Part of a small language model's weights: 92M tokens, 11260 steps.
Each number is 128 + 24 x the weight over its row's rms, rounded and kept within 0 to 255. Layers, rows and columns count from 0. Numbers have three digits each. The size before them is the row's rms in percent of the matrix's.

# layer 4 MLP down (transposed), 320x128, rms 0.19, rows 143-150, columns 0-127
105:128122131178129144136082119143154155126180126144145126118173105141088104117146137116107121125067148086127126133154161180136144103168150116130116113152109154136139139122127116132148069099132136068139138070114111116163130167158130121113120130128140193097114106115105122133129116125123110142139081099119146129153097143108126120119051128145139127096135127130161132147097113118121150147153
091:142140131105136129169153151140154117132146125156138112114122099127105175140120140115102131111138138155156138094114136120136116152139092102151151141118088093153216100139080096115152149105119105134150119132162149127117118167114096166140141110161129101107135126141054131132142100081124130108105153104126063132114140136137121150121115132125132136140151113141090136130111138200099154146101
097:096090077140157160094133120067132139137128132126108149123128157164128134104140076138143128109132114128126150125128113152147095185133096161133119113127167175130104096112101122101112158135149130069122105158142164094156077100097078144106118152146114119142135114163141115157117132141151113113148121113161162137137151142141157125167177088130127124148167104132124099135108116146125136107149
095:168111121117127119080140144090107141128132141090143118147154133124121104154166143113138144048100129196117145125132154130142091140125129118127099162157119135141176089145182105150108096098131117114168094126136122119134127150126108133123147139096110134101113119125115101115091097093092145126177125145127130117085125115159121117083111145138152098127126131085134151140153150065145136113114
099:124127116105119195157131114132090074141129123142148143084142154168127138139142145122151148132104135120101131122128152144110122159143103103095125140127206144113097078143095111105121163156129128134154145095099108198112111110095112148158142124150139159112158115113138143122128128161151121099135150124126127136136152161134155132122072122113132063107153167115164112117131130167123105138133
098:137110114107142118120148118081145118115133172160153185143130123126134176139128121147121103100146106133131112085098124119156144111111135102163146144144134126135101100156115122110181158112138118138143070154115156119113122127164166178111131174084155100122122104123158153172106173123144099160133104161162145146142116145105145148151156165119147120192109141141144147102104138128134161109122
100:118123115166099116107127146139130145096127112104117099085113135130145126132160096135125129158182184145122145113155122125089124125144153104115145165151139150108140080162143068141091153138154102162133107121093093125133136124118139101144162120107113141152117128139103135136122135154142133096153128102210137110124073125136162084089136105105153152144098119137100160135162136120123146088149
096:144128118134135136148131133162119077177163115090122133135122105148092118116181149127115130185160117182163142133107130142117124070131109162105141076141127125129138112130080148129138098156102125124185130130106152115138080150135134141089114152142107162107156128149142143109139144120116158105082110146186139136126102153169129098150134120156136127144087146119093106122135141108116104117101
# layer 4 MLP gate, 320x128, rms 0.191, rows 144-150, columns 0-127
094:141095174136135156160123132138146125135133098151136105065154098137135128147077079109129152112125134076081101117113134177139096116151112123121108113203139129128146130112120119126100152116107176120106126140204160117140156157090164137111147132124149145142140084119127117131142134138141136117151135127147116144104108134137131113131126104109074173128137148116109185100118154146125125121141
090:080118143138116153146080127152171111130144139160118126108146130135157142130129108129120122167103126149088145072083166159144113103118134153186071142097157157170120138122113123132145147138149114103147137125181141108108151115083081104141129131120144134138140082117137128108127101111157111090113156137128176181127132158114143158138109141100112134127156106116171154125116157127094133152125
093:135075172106122146156149108115104124094124136161109135115131135093163156123114081092133111117107121100168112156124129153105167136085133087125112137134165130075114124092108126112123155112141103076125160133124127143122152095141149119138122168113106154205117118133147125128088133182145114110146155066149109122159129117109122110134119156115125151131146169121121114092133095126138119106109
101:157133127140115120131088158157162121161130089131104119157124139173131123121112126103119135192128116131122138095124130182163125090132122110146146138153134083127117157083083122155150103125157135147122105165115147091142102154110133157140105137120115160127149102123102152142088080118129134130118123122123128106129153138174164121054111139121134148097178119144090135131086156084118112160124
095:092124144126119154126137090099124171115129114133160145134104182141144120106136103097096099135115132090109101141145093085087154145121129171099177140109133102151115121124128116086138164143123125110135115105109098164132120135161140096160106141092144114169114114106088072081123116096114151148142112120141084092117136150143158129111148133114123156101132136072125112130151119078108122094117
097:186126096102149093111149136153163128126125108094120111127075129121137138126149099149160152141153142130105126135142144156091089138148166094140099162150139134141128140108127126106125139160099136117135127134110090160126150079091138148152124154138161149119109125084066124115102101111144137145073124090128145149157154082160160129129143129104126120134110126104147170121163088072124139102124
093:177157150131099124159110137139105071150121152122155069188095143096154100132121124137170162159183136111123109130183116143107157148156132095126104140176113131108131104115135148142102134105134102140126175129148098140144118146136160088147123110119112111139138141134136153122106109140107135122107150158138100173176139165128122104087139151119139158114111133123107127106147153108103167101136
# layer 4 MLP up, 320x128, rms 0.191, rows 144-150, columns 0-127
092:104133151126142103105123094140111062143178124099134115119110120114134148103121089136151156137141115069114132116098142144110168048093123139135139113142143137095100141108102130103143099154141153130132144150150109118090152079139178099137135109125142122104124178140156115110107124148058112150127108136126153171148135126122130117114138122108102121150136103132135118112158148098143084112171
090:110117111134118158130130104110130107129128158190112139128162138123122151146148158137123138113146163143093096107136171084120124110133121152167123121082180141155087125088120121150149154157102175126142136141167174140128172148089120102121135126135150122145149131098178159125109090122139104139127124130113110146087143135153135094158141106120094116119161082142123174107088119172106106148123
090:118122129161137171114158118145134094157139153130112144149152086135107151119099094097130119119102095131135138156124129128130134162113149113120121116070152139087171125118126123126096150143115067114111162139087139141129101167087176133138160176075121155183111102127169115136110128111141127151134145118145133107157118166117158147134119155154126157151133129075101099108147125153169123107108
093:122158146106141138156132123169130127092089149141117148182140173130120145115096139175159136127109081132119169104111126142147116129105177110120164145107161138119172133170155103134136121156091115096117153138102129181103121132117150120117155133156148130129114171106119145111114105095172079137126146137129159133136138137125114133116088117149146088182150127126162108152158124178121118103093
093:156149129086127080113114123124175177171152138145117176127107140121175130121133136090100193135115116116149127078115113138120117159143123114138097148136118138120158127133128152110121135158158098168144135095147092144157113084132145087135150107098143145126136157104096141162152180161149092150135146112134094128146136120097128124174094119148109104109099102161153151119116141118095133136143
100:132135099127122102159112115129127123097069114098144140138140149105143154167136121154140163133111173115125112070170149079123114086107121122150168108091147135150105103086143102114168134115109112105144150161120094099140136142156143108155111126166118122129142170149162121122111113173132150123163140140135138127121121165139122151135153120121109155112147157070083165112176153163146114135128
095:133119151122137143134115117102171137118114135125141106117116087121111156119127110092082102101134110148122104192131173137174128130129058141106117069122113124156151115166137137105159105122117133147124089102111119175121070120162090103131160112116101132139129122104156106109112135069081122113122088091159093143111125140088149123145126135148107111113106102121140149106122110151115151122121